Part of a small language model's weights.
Size: width 192, 6 heads of 32 (2 for keys and values), 10.5M parameters.
Each number is 128 + 24 x the weight over its row's rms, rounded and kept within 0 to 255. Layers, rows and columns count from 0. The size above them is the row's rms in percent of the matrix's.

# layer 6 attention query, 192x192, rms 0.107, rows 0-17,32-49,64-81, columns 96-191
size [104  83  92  89  83  93 106 106 105 105  96 104 107  87  92 106  86  87  82  82  69  97  97  93  87  99 115 117 104 115  97 108 101 110  88  70  97 105 105 104 103  99  92  90  99 105 110 102  97  99 104 115 118 113]
[[114 136 129 135 108 123 153 144 117 139 175 133 125 147 134 155 168 151  97 122 156 113 178 138 156 157 122 143 129 107 113 169 121 124 159 154 145 113  99 134  70 134 130 105 121 133 171 103  97 143 121 150 123 141 105 157 140 171 159 103 144 172 122 169 106  88 120 153 122 138 151 137 130 120 155 104 112 136  97 104 115 109  84 163 153 157 118  70 132 119 112 161 129 109 147 142]
 [125 101 154 135 151 147 105 136 114 119  95 128  81 165 163 108  90 134 148 137 106 125 127 128 119 135 171 114 131  86 127 138 153 132 104 129  99 169 126 134 132 115 134 161 188 176 170 129 127  80 133 132 121 105 124 124 100 113 151 131 146 138 131 138 153  90  95 103 125 105 127 177 168 131 146 160 134  73 127 144 119 114 120 143 126 111 112 140 149 103 125 115  90 104 140 129]
 [119 160 117  98 144 151 152 105 136 159 166 121 113 146 119 141 166 109 122 129 164 139 116 129 167 168 152 129 124 138  60 119 100 167 161 108 115 100  94 114 120  90 118 151 109 114 115 117 127 142 114 151 131 131 130 138 162 109 131  82 113 144 135 167 140  91 140 153 128 153 128 180 133 108 105 136 158 140 136 115 192 164  73 120 145 113 155 114 156 166 137 150 128  98 143 141]
 [153 120 128 121 130 117  90 107 127  98  87 141 133 132 127 137 140 126 156 149 142 130 103  91 135 182 117 114 108 128  77 120  94 158 135 130 171 131 151 126 125 121  92 167 102 159 176 113 141 123 143 167 179 125 104 106 112 148 136 109 116  97 180 148 144 113 107 161 124 116 146 129 113 136 139 147  96  85 128  80 133 185  79 146 125  97 101  87 140  82 172 106 130 122 112 117]
 [142 115 152 117 120 109  59 160 111 123 126  97 138 102 114 118  89  78 137 124 142  94 152 148 114  98 119 110  91 133 138 122 137  92 135 161 109 153 143 140 128 166 102  81 122 147 149 140 110 120 100 133 124 109 120 123 139 134 170 100 113 125 123 120 130 156 175 130 145  58 146 112 121 137 106 100 113 112 108 123 120 125 159  85 141 136 138 119 132 100 122  88 118 148 171 150]
 [107  91 153 159  96 103 124 126 163 140 126  85  97 116 124 135 132  91 116 148  91 134 125 134 178 135 125 134 135 155 176 138 134 143 145 140 134 137 131 122 183 161 121 111 142 155 117 111  88 164 128 148  96  98 112 158 157 113 119 160 139 144 132 142 126 132 107 117 116 106 120  87  77 117 117  87  91 186 124 116 137 101 140  92 130  96 136 101 132 103  83 160  68 143 145 143]
 [ 64 146  93 135 157 163 120 150 133 110 138 167 134 111 175 113 119 152 102 107 151 140 125 118 102  69 123 130 114  82 132 106 147 135  93 132 113 139 140 115 110 163 143 138 199 117 124 178 142 105 121 100 117 151 158 128  88 105 127 139 166 142 143 102 130 142 128 113 121 131 111 108 164 143 119 111 148 130 135 169 150  56 153 144 137 143 160 173 122 135 124 135 137 116  93 145]
 [147 153 106 154 147 124 161 126 118 120 173 105 120  92 137 152 180 123 116 114 128 132 142 140 125 134 132 116 134 155 128 121 152  94 143 147 146 143 170 106 105 127 137 133  95 108 145 122 101  86 154 146 111 159 127 146 129  87 104 124 173 157 124 164 161 113 162  89 168 171 133 160 131 131 107 164 119 130 110 144 153 124 128 123 130 158 114 132 163 146 163 140 179 127 140 104]
 [164 113 192 107  88 130 127 119  97 116 106 143 148 181 149 129 159 129 144 126 110 124  76  97 107  70 118 132 109 136 114 126 120 105 122 161 112 146 103 139 148 134 105 111 124 111 149 130 100 114 120 145 144  91 153  60 143 139 131 136 130 128 121 177 114 150  97 131 147 106 129  80 106 185 128 145 116 150 132  85 136 137 122  85 134  93 109  97 161 116 157 133 126 138 136 137]
 [142 135 156 110 115 168 120 118  84 128 189  98 105  98 130 139 138  99 130 119 122 142 160 139 127 111  99 123 112 119 102 120 148 143 133 110 124 119 107 130 138 142  88 152 109 117 170 131 116 152 116 147 132 104  54 130 131  94 119 102 156 179 192 147 117 128 158 124 149 118 152 149  90 105 138 132 161 119 120 123 129 204 133 157 139 110  83 112 159 100 144 120 149 116 131 165]
 [119  97 100 124 152  79 106 120 120 106  78 161 139 189 131 119 128 154  74 141 124 149 143 101 123 117 146 121  94  96 116 106 112 145 137 127  75 121 133 147 135 138 112 127 132 120 123 144 131  98 153  79 144 133 171 135 125 153 135 125 137 100 103 126 109 114 166 142 154 137  78 104  97 133 145 120 128 140 127 168  73  96 143 107 112 129 116 137 110 138 133 154  92 112 129 107]
 [141 115 116 116 122 100  70 123 175 121 164 125 157 101 135 118 144 116 141 144 131 129 189 134 134 161 136 134 122 113 143 146 144 114 115 124 146 124 106 134 141 123 121 142 138 124 108 117 115 150 191 103 113 165 127 145 129 143 112 103 164 127 170 176 126 135 140 149 129 121 172 129 125 103 169 130  94 127 134 159 158  72 105 107 135 114 165 115  92 138 121  72 142 159 146  71]
 [114 124 138 151 116 101 147  85 123 135 150 122 125 146 111 133 128  89 144 108 112 138 103 137 144 105 139 105 109 128 117 102 121 153 145 142  73 150 176 109 123 132 119 140 151 108  73 158 110 108 129 132  98 136 156 134 168 106 107 127 145 105 124  84  88  75 105 112 151 117 124 131 168 109 143 170 129 115 123 169 148 112 174  98 124 111 126 128 134 139 138 158  96  85 106 160]
 [131 100 132 132  91 136  74 173  74 161 112 106  59 144 125 136 111  80 160 106 144 109 162  82 147 141 112 119 136 111 126 135 137 153 137 132 142 126 142 122 122 103 134 130 136 116  99 164 147 119 116 167 101 122 132  77 147 118 120 129 121 139 131 131 122 108 128 142 141 109 135 121 120 130 152 116 135 138 139 162 128 138 138  91 125 150 150 152 110 155 137 131  44 185 177 120]
 [110 120 118 141 120 100 166 133 122 131 144 132 116 129 103 130 134 172 164 148 113 138 133 117 118 117 113 132 114 136 154 125 131 166 119 143 169 103  88 101 129 110 133 120  87 129 156 136 160 123 168 133 141 110 131 126 125 161 146 163 126 111 156 175 154 205 155 129 142 111 159 112 151 161 164 146  92  88 197  74 108 160 129  95 158  95 107  84 116 134 114 125 118 151 138 157]
 [177 133 152 143 143 137 137 155 125 130 120 121 194 112 139 125 185 165 115 100 120  99 137 125 131 130 126 173 102 106 149 114  97 132 117 133 132 116 153 115 164 167  83  89 160 137 138 130 125 103 100 164 136 118 129 127 140  52 144 116  68 125 176 181 107 149 119 119 118 121 123 139 122 121  96 114  98 144 134  88 161 156 102 129 107 128  95 152 112 124 133 150 123 102 108 166]
 [144 146 151 124 109 142 141 145 106 174 154 128 108 133  95 158 143 136 156 114 151 116  98 127 150 129 150 126 149 108 122  97  92 138 148 136 123 152 112 124  80 139  98 131 132 117 151 140 126 109 148 102 123 113 131 158 169 106 106  95 131 127 186 157 143  90 114 141 109 137 148 154 163 111 107 154 111  91  72 112 140 153 116 123  94 135 115 117 174 156 153 128 118  97  87 118]
 [125 156 137 122 135 121 142 126 108 142 105 108 161 130 111  94 119 101 108 120 127 105 154 124  84  96  79 106  88 130 160 180 126 124 107 175 141 132 105 125 176 136 167 143 124 146 106 105 139 142  95 122 126 153 124  85 135 132 153 157 131 107 124  85  80 164 124 156 148 118 130  96 110 125 142  93 146 158 135  81  96 134 164 127 134 110  84 114 104 140  75 108 144 161 103 163]
 [129 144  92 118  97 131 112 142 124 124 131 125 150 162 104 141 179 141  90 135 182 161 118  94 138 132  92 118 134 132  87 140 104 129 188 152 124 106  93 153 116 155 108  88 120 133 147 173  95 111 151  88 123 176 122 137 138 177 188  96 125 102 145 115 117 120 184  97 120 125 154 127 142 118 158 134 131 156 182 138 156 108 147 151  90 139 130 120 123 106 101  95 133 142  68 142]
 [112  95 137 127  97 146 151 129 106 135 124 126 117 160 123 121 142 132 163 137 140 120 151 129 101  86 180 118  87 112 138 112 126 149  89 191 111 128 103 191 132 124 139 189 122 124 135 105 127 142 163 116  83 107 147 151  70 101 105 150 111 135 115 115 114 171 158 123 138 155 138 106  79  91 136 146 158  99 128 107 140 123 117 125 128 127  90 155 153 148 100 128 139 150 144 147]
 [145 141 118 149 175 109  88 152 116 108 143 105  97 105 138 165 137 152 128 106 127  95 135 102 105 153 113 106 135 171 141 150 127 144 106 100 161 131 112 126 158 106 156  84 118 111  98 130 110 157 134 152 157 120 161 124 112 139 134 147 132 145 154 149  95 123 123 147 119 127 139 121 157 119 102 114 159 130 114 122 126  96 105 119 156 167 153 125 118 144 128  81 120 119 157 123]
 [142 105 107 129 160  94 112 152 133 101 135 136 130 138 163 128 122 142 149  96 138 114 102 130 136 146 148 140 147 121  70 114 143 124 159 140 135 135 129 101 128 105 128 105 122 115 111 125 122 114 111 126 104 130 167 136  99 128 127 147 109 151 131 134  80 121 142 146 147 146 124 133 134 129  94  99  96 151  88 149 145 103 143 147 179 143  91 125 131 160  95 151 138 187 162 106]
 [115 140 145 139  80 177 141 113 107 138 116 138 108 134 119  90  96 129 112 149 123 138 159 141  92 137 120 134 111 117 157 168 106 147 122 167 125  92 130  99 200 129 108 123 190 133 111 110 127 137 107 145 148 111 121 135 130 123 124 137 136 105 134  96 110 110  88 103 107  94 149 133 100 148 148 117 167 117 141 128 135 150 141  83  89  68 132 137 152 123 104 108  86 102  80 128]
 [151 158 141 118 129 127 116 175 142 130 138 157 125 164 135 150 142 129  89  92  95 140 130 130  86 101 137 138 136 186 179  77 132 163 171 108 146 140 153 135 127 132 102 119 122 148 132 150 110 137 122 119 120 134 168 173 143 123 116 123 129 144  79 121 132 156 112 112 102 152  47 136 118 145 132 138 153 131 133 118 131  71 164  99 109 133 120 114 125 147 109 112 133 149 161 150]
 [126 136  99 147 141 189 154 148 135  97  99  84 126 123 115  85 140 110 134 160 146 111 119 132 143 111 111 147 108 106 145 137 137  94 147 136 105 123 116 132 131  96 102 120 182 158 176 185 135 128  99 126 134 104  79 138  76  99 159 122 139 137 124 106 182 159 147 114 140 103 152 148 100  92 131 106 155 150 157 129 120 152 131 136 158 151 147 153 112  97 138 142 146 134 112 141]
 [156 158 127 115 123 123 157 108 110 146 156  56 120 140 108 140 130 127 154 124 127 116 138 150 105 142 101 139 153  95 108 155 160 100  90 126 146  92 152  99 156 136 137 154 117 126 105 139 119 104 130 112 132 112  90 173 103 131 120 153  84 135 139 142 103 156 134 121 162 140 145 108 149 130 159 120 107 132 147  87 145 200 140 132 168 131 139 122 131  83 162 102 107 156  82  90]
 [120 143 131 125 155 135 132 131 144 132 108 151 118 167 115 146 146 130  87 107 155 158  60 116 143 121 114 128 141  99 150 106 113 129  79 139 105 154 126 144 128 123 180 168 112 132  86 130 148 104 145  91 120 112 139 144 121 124 105 127 125 125 134 100 131 100 119 162 111 145  73 138 153 128 136 127 140 142 138 142 123 131 114 132  96  95 154 145  84 143 178 148 156 116  76 149]
 [ 91 111 165 126 122 131 149 159 126 163 130 126 131 120 145 126 102 106  59  93 157 115 125 144 129 136 114 118 120 142 183 120 141 143 128 126 111 113 108 126 136 125  92 123 124 110 111 104 110 126 171 112 123 133  90 155 136 119 111 134 109 121 159 136 162 148 117  85 116 126 127 145 109 130 136 160 152 134 136 105 160 117 109 159 133 164  96 164 159 162 116 138 124 165 117 157]
 [132 113 141 109 129 111 119 131 140 152 156 133 112 122 109 119 100 154 134 138 101 163  77 163 132 107 142 169 103  88 111  85 111 131 100 155 150 151 104 130 153 113 152 137 142 116 101 166 128 149 116 148 112 145 125 157 127 147 165  99 101 184 132 145 118 159 148 118 140  90 173 118 161 111 147 165 100 131 122  86 106 154 109  91 115 106 154 156  92 110 121 135 142 154  60 129]
 [140  93  99 150 171 100 166 134 187 116 127 134  94 135 113 181 124 138 139 119 106 162 136 138 141 155 125 138 132 102  91  51 153 130 119 141 108 107 149 164 150 102 123 127 185 130 128 112 106 124 132 121 101 156 134 173  82 113 110 137 135 117 163 147  65 127 116 117 156 127  96 119 147 144 123 143 107 130 149 157 149 101 128 126 128 168 161 167 112 128 161 112 135 126 110  97]
 [130 130  90  96 116 103 109  96 103 127 109 110  94 117 103 111 139 122 137 151 119 145 173 184  96 121  99 155 142 150 154 138 170 116 110 115 146 138 141 169 145 134  93  95 109 142 146  77 124 164 117 108 113 122 145 130 128 138 147 113  90 143 126 131 115 180 154 113 122  98 120 139  74 128 151  80 155 141 152 104 117 126 143 198 160  96 110 115 102 154 126 154 162 123 110 177]
 [167 122 103 131 166 122 169 100 130 100 102 133 131 107 117 115 165 127 162 143 152 138 129 127 141 115 130 109 145 106  72 159 115 169 124 143 138 128 100  87 142 133 154 116 133 176 156 116 172 110 141 160 130 150  89  98 133 101 161 124 103 131 144 123 108 128 120 144 122 144 114 147 174 130  91  81  98  94 105 124 122 105 131 130 148 113 139 146 114 121 145  67 106 181 140 103]
 [125  97 154 161 117  78  81 120 112 157 138 144 115 113 125 124 118 127 102 146 152 117 117 161 112 140  95 104 148 164  93  96 170 164 178 125  86 116 127 163 126 114 142  91 140 159 157  87 137 150 104  72 138 168 109 159 134 102 122 163 136 134 132 108 134 131  98 101 165 144 123 125 106 149 148  97 122 116 154 129  79  98 160 140 150 168  76 133 156 155 118 164 116 136 105 109]
 [145 153 125 135 154  96 135 119 145 149 111 131 113 128 117 105 144 141 164 118 111  81 102 176 166 154 121 109 147  89  95 156  81 150 121 145  81 137 158 166 169 109 133 130 137 165 102  80 161 129 120 147 139  84 171 128 178 125 134 121  86  95 148 123 103 166  80 108 139 128  93  87 112 104  97 111  92 100 135 131 100 125  84  96 120 126 154 140  91 140 130 115 128  94 110 173]
 [132 131 160 147 163 100 125 111 108 116 124  97 132 114 137 105 112 123 140 169 103  99 132 117 144 159 144 118 146 146 125 183 138 132 123 117 128 139 107  97 167 137 153 138 108 129 153 149 101  98 112 132 151 120  75 134 163 142 162 170 122  84 157 145 153  77 120 148 107 112 133 103  92 127 164 137 131 148  97 126  93 113 134 132 113 134 149 128 109 102 136 129 125 110 145 107]
 [105 111 130 120  90 156 135  87 132 145 115 155 139 136 165 142 135 117 113 101 136 103  69 124 162  92 149 108 142 100 142 101 136 102 112 134 114  92  99 116  96 107 121 191 130 125 131 138 137 142 149 125 124 144 126 145 148 145 132 140 155 119 138 110 105 147 181 114 135 162 160 116  83 162 111 140 143  96 152 111 112 123 117 162  98 120 175 128 149 123 147 142 124 120 135 144]
 [157 123 136 131 113 141 165 111 123 136  87 173 149 137 133 157 148 134 121 137 102 136 153 141 135 116 149  90 135  81 142 121 118 124 114 114 108 120 113 115 121 160 113 129 147  86  80 129 122 142 151 104 127 146 113 155 130 190 121 124 125 105 140 109 126 151 132  97 114 146 160  80 114 176 163 123 119 123 185 135 111 122 142 104 106  88 114 116 119 101  96 130 116 125 116 144]
 [ 90 104 144 110 106  79 145  89 138  92 123 121 141 144 138 106 145  84 111 146 141 101 146 161  91 118 133 137 121 114 115 151 156 103 165 131 107 184 132 144 132 110 145 124 117 134 136 132 119  96 143 125 100 149 129  65 123 136 115 160 184 154 133 118  86  79 136 131 140  96  92 149 109 122 154 143 154 105 105 116 150  61 144 129 163 141 139 124 141 160 150 130 136 113 125 113]
 [158 135 129 172 153 179 107 137 146 111  92 137 122 127  96 130 115 147 189 128  93  98 127  83 121 110 116 129 133 125 147 109  96 159 113 113 111 149 147 144 125 122 133 171 115 109  97 151 105 161 130 111 142 118 127 128 129 143 129 136 135 131 128 162 128 161 180 152  86 165 122 100 108 104 121 116 126 129  83 164 110 205 138 131  95 123 107 172 126 118 126 124 154 146  84 138]
 [119 117  94 159 131 171 120 136 160 127 145 130 131 169 133 162  95 153 121 127 131 166  92 120  90 115 128 143 119 126 127 116 107 131 109 138 171 153 172 116 129 147 128 160 136 130  85 130 107 104 138 168 142 121 126 148 171 107 132 112 114 144 151 123 154 136 128 132 136 163 149 156 163  87 143 138 101 150 101 138 138 199 109 121 150  93  68 120 118 175 139 112 125 117 149  95]
 [116 128 103  58 137  97 138  82 144 124 121  99 159 121  84 123 128 128  91 120 149 138 129 129  89 139 121 143 156 113 103 177 119  80 124  91 122 146 124  96 174 136 140 137 153 144 159 153 119 131 119  92 129 109 116 133 139 149 103 176 162 125 124 116  88 100 131 126 110 123 157 157 117 155 142  89 171 112 125 118 157  83 136 116 168 157 138 145 112 120 115 159 106  79 120 130]
 [ 66 137 111 179 136 139 130 121  92  82 122  89 142 127 126 103 113  89 130 131 157 132 110 124  92 111 113 119 112 180 115 115 100  70 142 104 105 111 107 143 141 140 135  87 134 130 146 169 122 141  97 110 122 173 113 119 102 192 156 129 146 131 138 102 126 151 138 128 172 144  84 134 119 139  86 115 136 186 113 117 139 147  89 165 176 124 167 180 157 141 137 137 178 157 104 148]
 [139 143 136 124 114  94 152 110 123 128 130 117 154 122 153 113 147 122 121 139 113 107 139 134 134 119 127 131  95  80 123 114 153 125 150 142  95 147 137  98 130 135 128 114 132 172 130 150 112 122 151 163 118 116 128  95  96 126 163 142 165 121 141 110 102 103 126  90 133  97 160 159 122 166 190 154 138 137 114  97 178  85 150  87 117 124 137 122 119  62  97 136 115  83 142 147]
 [134 132 164 123 149 120  89 123 138 123 120 130 144 122  96 143 106 134  84 132 103 127 150 127  80 105 114 112 134 135 104 143 113  78  74 114 151 106 105 112 187 120 140 158 139 156 119 115 156 150 139 131 131 106  90 133 113 143 161 131  93 121 134  83 110 137 125 127 108  51 150 117 104  92 157  99 129 139 125 138 164 141 131 164 121 191 179 108 124  99 163 136  92  93 111 111]
 [169 159 156  97 174 118 117 142 174 118 176 156 165 135 131 154 152 101  90 123 166 129 154 127 154 128 149 140 121 163 112 116 148 136  92 139 104 123 165 103 104 118 168  81 133 124 116 133 133 104 147 106 118 135 163 125 111 135  99 122 157 125 120  94 132 128 142 110  86 134 132 141 145 133 117 101 106 131  80 150 130  82 130 144 137 164 111 146 107 107 161 128 106 114 175 120]
 [136 146 121 133 105  98 124  99 150 130 136 166 125 156 173  92 118 162 118 128 104 134  93 108 139 114 120 175 139 102 152 100 153 159 110 123 101 102 142 112 135 142  97 115 120 166 178 136 101  97 152  83 118 119  89 122 129 143 140 141 168 176 104 126 160 165  97 144 111 157 107 138 173 152 140 151 141 135 110 109 161 115 139 126 103 127 133 159 114 119 142 145 139 115 114  88]
 [131 168 148 128  83 136 142 103 120 140  90 161 148  67 150 132  96 101 118 138 108 148 141 148 115  84 143 137  83 144 128 136 122 158 131 116 150  85 137 134 125 127 115 123 116 136 157 111 174 129 125 120 118 163 115  94 162 144 110 165 140 119 169  88 126 148  76 136 148 107  84 106 159 108 118 115 108 151 150 130 176 144 155 118 174 146 159 136 141 159 145 148 112 130 131 121]
 [102 136 146 106 174 152 131 158 113  69 105 131 105 128 121 134 138 111 128 125 113 122 112 149 137 117 127 127 126 149 131 135  91 174 144 140 139 117 131  43 112 139 142 136 124 105 141 116 133 101 178 112 102 134 167 134 108 129 100 165  96 109 107  82 132 100 141 126  91 167 125 159 121 113 144 128 155 179 109 130 125 114 128 147 127 152 170 135 132 133 145 146 145 114 111 109]
 [139 143 136 101 121 157 125 123 134 120  99 189 139 155  84 110 138  84 140 116 150 113 152 122  88 128 148 117 157 127 114 101 108 103 137 179 137 118 134 131 136 132 191 128 141 148 174 125 111 138 113 110 138 121 142 149 101 101 120 168 110 126 104 129 125 142 118 113 114 134 165  89 134 119 106 101 150 178 137 101  91  82 185 128 174 143 104 151  87  86 145 140 106 156 115 180]
 [137 144 130 115 125  80 128 140 126 130 100 149 114  57 114  96 138 126 168 140 113  93 163 139 123 108 126 128 142 156 127 138  91 109 154 101 146  96  85 121 113  81 104 109 135 126 123 148 126 145 139 144 112 119 104 125  93 174 115 137 148 141 105 141 114 178 116 166 139 124 176  76 135 150 121 168 168 160 105 124 102 106 129  82 167 129  84 102 121  98 126 106 113 147 164 126]
 [178 172 127  97 129  94  85 131  95 136 128  93 205 107 112  96 144 128 124 108 118 120 162 126 120 146 127 107 122 188 128 129 115 119 193 132 116 137 137 131 131 133 124 105 133 113 137 116 134 149 136 115 103 133  92 145 128 151 123 146 135 101 106 135 140 149  73 103 101 113 140 140 157 115 122 115  89 132 129 116  73 101 175 148 109 134 167 102 175 140 125 105 165  91 145 124]
 [134 141 131 135  79 134 142 141  80 117 117 105 123 112 130 146 119 110 158 107 137 125 139 101 129 152 136 125 136  82 122 149 129 176 103 147  93 142 115  97 140 117 181 140 134 118 147 173 183 111  98 178 140 127 103  88 133 152 129 141 102 141 122 143 138 165 123 125 125 118 113 126 158 106 134 158 145 115 163 113 124 161  84 130 156 151 136 150 111 122 137 120 118 139 109 138]
 [167 127 115 120 140 123 132 124  90  73 118 129 109 104 119 137 116 130 170 108 152 133 101 148 124 147 109 152 172 115  91 194 140 136 133 132 126 135 152  84 125 117 147 162 134 143 111 139 134 137 121 204 134 135 126 103 188 148 147 144 151 122  92 137 135 132 151  77 139 116 157 126 120 112 107 107 134 132 105 117 118  90 121 182 150 141 169 128  90  85 135 149 100 137 127 162]
 [108 129 107  78 130 131 124  97 112 139 128 108 129  93 155 105 148  77  81 150 134 115  92 107 128 106 136 119 124  92  87 158 134 104 126 124 105  88 132 156 106 135 106 155 121 144 145 125 132 152 137  70  90 108 103 128 129 165 114 147 151 135 122 106 110 104  94 142  96  99 134 118 134 177 113 104 167 120 124 102 166 120 139 136 140 194 136 136 169 176 119 128 140 124 132 156]]
# layer 6 attention key, 64x192, rms 0.113, rows 0-17, columns 96-191
size [103  84  89  91  98  98  87  92 104 109  96 108  96  97  92 111  85  92]
[[130 158 135 132  89  96 115 132 101 113  92 125 165 186 146 135 120 152  89 136 116 132 115 135  82 132 123 110 149 173 130 105 135  74 150 145 138 140 183  96 123 127 162 134 123 103 127 114 111 118 105 136 117 123 116  56 151 160 160 156 105 116 100  96 129 134 136 101 163 105 102 111 125 130 113 102 145 144 103 130 158 133 172 118 129 142  89 175 142  99 154 135 118 147 188 156]
 [155 129 120 103  92 149 138  99 134 151 159 101  95 150 115 106 142  87 110 113 129 139 110 132 104 113  98 143 114 173 148  92  86 126 155 131 139  79 158 109  99 138 144 111 102 160 127 115 109 161 126 133 118 132 113 133 114 123 138  95  97 107 159 117 173 138  93 129 106 134 139 101  91 164  92 121 116  90 138 136 137 136 142 156  89 139 149 110  64 115 139 141 156 125 100 102]
 [108 102  99 158 140  93 119 161  94 133 102 142 140 101 110 132 120 140 152 125 137 114 100 139 168 131 123 136 151 149 148 143 133 110  91 111 186 118 108 118 156 183 111 117 136 109 129 176 124 126 101 117 141 136 119 147 165 152 128 151 126 106 111 146 104  84 127 146 158 116 125 143 133 113 153 129  86 168 120 162 118 141 172 144 145 107 121 123 127 149 128 123 175 104 138 114]
 [ 99 137 125 166 121 128 103 145 106 114 115 131 111 142 119 124 119 125 109 114 110 100 123 152  95 168 143 103 144 173 138 176 163  99  93 126 143  78 120  97 141 131 139  94 121  92 152 140 117 185 135 139 125 149 129 141 159 125 130 130 106  94 126 163 143  60 124 156 122 145 148 115 126 110 163 132 148 174 139 146 125 169 116 137 116 121 105 142 145 108 150 115 153 108 145 145]
 [105 142 137  87 131 167 177 120 108 110 162 120 128 130 114 148 127 138 128 116  73 121 179 152 118 140 121 155  95  97 126 148 129 139 113 164 113 155 141 139 145 135 145 130 134 109 120 120 109 131 126 104  87 137 126 128 122 128 138 139 109  80 136 111 143 182 104 103 130 135 125 131 132 132 102 105 160 122 148 133 107 108 111 132 127 138 133 129  92 115 112 159  86 102  85 152]
 [177 135 128  80 118 131 131 108 153 149 108  91 155 106 112 133 150 119  80 127 147 137 101 121 118 100  71 117 105 140 127  63 176 155 118 155 126 140 162  80 122 138 155 121 142 169 138 138 120 153  91 129 151 108 122 122 107 120  97 119 106 156 161  97 145 146 149 129 121 112 118 144 128 125  97 121 152 100 144 145 123 104 101 147 103 208 154 138 126 105 166  96 115 113 117 133]
 [122 168 111 155 116 105 109 160 150 118 127 163 148 102 120  89 131 142 139 138  87 126 141 134 121 140 107 117  95  87 129 135 119 145  95  93 122  92 123 112 143 156  97 146 109 114 155 132 131 150 147 111 105 149 106 158 127 166 113 132 155 172 139 142 126  65 114 153  87 163 114 147 142 112 175 164 102 167  99 183 135 175 161  89 138 138 112 143 160  95 116 126 141 138 127  93]
 [107 134 168 124 131 122  73 104 126 114 146 120 117 132  85 102 125  97 144  97 150 114 114 103  99 141  98 124 155 115  98 146 182 114 149 128 104 111  84 116 132 103 109 154 106 144  99 115 145 134 131 142 140 135 112 157 123 146 108 163 149 139 122 150 100 117 127 119 100 101 158 137 145  98 111 107 129 143 128 102 127 107  93 128 134 188 170 159 103 131 129 145 174 119 138 109]
 [ 95 125 153 134 104 150 127 130 109 127  92  59  93 108 113 140 136 129 112 109 186 106 100 140 189 183 116 105 147 144 109 155 132 119 161 147 148 159 124 148 110  94  94 163 149  98 130 168 146 154 141  94 164 152 147 132 103  71 139  99 118  84 135 143 131 142  95 120 164 159 163 106 110 129 140 150 159 109 130 164 141 149 123 146 109 119 124  96 116 135 161 117 156 100  90  99]
 [127 142  92 145 112 117  81 154  86 145 151 148 153 117 108 104 115 137  78 114 175 160 125 152  99 147 114 110 163 142 167 128 125 104  96 109 158  83 115 132 103 152 140 150 108 156 118 171 119 131 136 167 116 118 114 116  91 130 123 106 113 147  94 131 135 120 175 163 124 153 137 116 137 151 133 163 129 127  87 122 126  94 120 143 120 129 146  91  88 112 122 151 137 120 144 113]
 [155 171 100 129 126 109 116  97 150 140  98 118  93 166 105  86 156 141 145 134 138 108 119  88 161 167 164 105  96 171 146 117 120 112 133 125  94 101 133 124 132 138  99 117  66 117 142 123 136 140 117 109 156 123 140 133 140 118  94 144  89 141 154 144 136 114 108 133 117 135 128 130 100 125 144  76 139 169 125 161 126 114 148 125 101 111 136 126 117 128 127 144 153 134 142 126]
 [151 107 122 144 127 126 119 124 114 121 103 132 135 128 134 137 102 197 151 113  93  71 117 114 120  91  78 105 108 109 145 122 135 173 175 145 151 157 124 135 171 111 110 133 105  73 135 110 104 107 110 105 142 130 142 156 133 153 109 140 110  98 165 186 145 150 140  76 157 128 134 141  92 141 145 107 176 118 150 107 131 111 118 157 118 106  90 125 122 134  92 114 122  85 132 128]
 [138 158 140 173 141 120  80 161 128 131 173 125 115 134 154 115 103 117 119 114 159 122 121  84 168 130 114 150 135 131 111 136 128 139 172 168 148  78 122 124 105  94 100  85 122 139 133 104 114 116 189  94 124 118 140 153  94 146 140 149 123 148 134 132 149 110 167 146 160 110 118 137  74 133 105 170 137 146 149 104 134 153 117  88 145 148 140 170 108 192 104 158 130 149 138  88]
 [103 160 109  99 147 135 115 108 159  97 124 140 127 121 179 132 141 124 153 123  88 116  74 132 148 137  85 158 122  96 150 116 120 128 143 144 148 151 137 181 114 148 119 136 110 139 139 133 176 159 154 124 105 145 136 143  97 109 184 164 111  83 160 150 101 136 106 102 131  88  75  96 123 114 101  86 143  92 125  89 116 139 125 129  92 146  79 130  85 134 121 131 171 127 157 172]
 [139  77 111  78 149 141 171 146 102  76 145  87 113 164 110 157 120 140 135 144 159 104 132 137 114 128  97 171 107 140 133 113 157 100 164 133 157 133 140  97 127 120 132 114 121 139 142 151  83  87 128 133  69 179 108 135 108 135  99 120 154 108  74 164 157  88 125 130 105 112 130 116 138 107 128 118 160 101 154 116  97 134 129 103 110 143 133 107 143 105 113 118 144 122 109 100]
 [ 86 134 160 140 112 105 120  84 131 112  90 132  73 153 124 129 130 139 151 152 116 105 119 175 108 112 157 136 103 119 114 164 128 169  98 104 150 126 129 157 145 136 163  79 145  95 109 124 139 150 100 126 112 115 130 167 114  99 112 158  99 123 101 131 132 116 180 110 150 155 101 126  72 123 142 131  89 152 127 108 137 148 104 185 136 122 175 123 102 152 175 112 172 155 107 120]
 [ 91 127  80 150 127 163 147 170 124 127  88 181 130 135 113 147 148 133 128 174  91 142 136 140 147 131 107  94 130 102 157 129  95 122 103  92 128 120 122 128 152 158  95 151 136  99 175 122 155 136 128 113 134 174 148 127 101 161 110 132 132 135 105 149 110 147 112 173 143  98 136 132 115 145 102 149 117  78 144 127 125  96 169  80 148 102  88 104 163 124 152 112 124 110 102  81]
 [146 107 130  67  99 125 151 137 119 100 102 105 105 126  99 134 133 161 115 131 163 158 152 123 134 143 106 144 126 124  98 111 100 144 162 156  94 196 165 119 139  82 171 112 124 124 119 127  72 174 110 151  95 127 107 106 112 141 129 106 105 112 145 134 149 165 136 125 129 122  89 114 140 156 103  89 150 132 128 103 124 104 123 125 116 123  96 115 101 146 103 108  99 139  82 169]]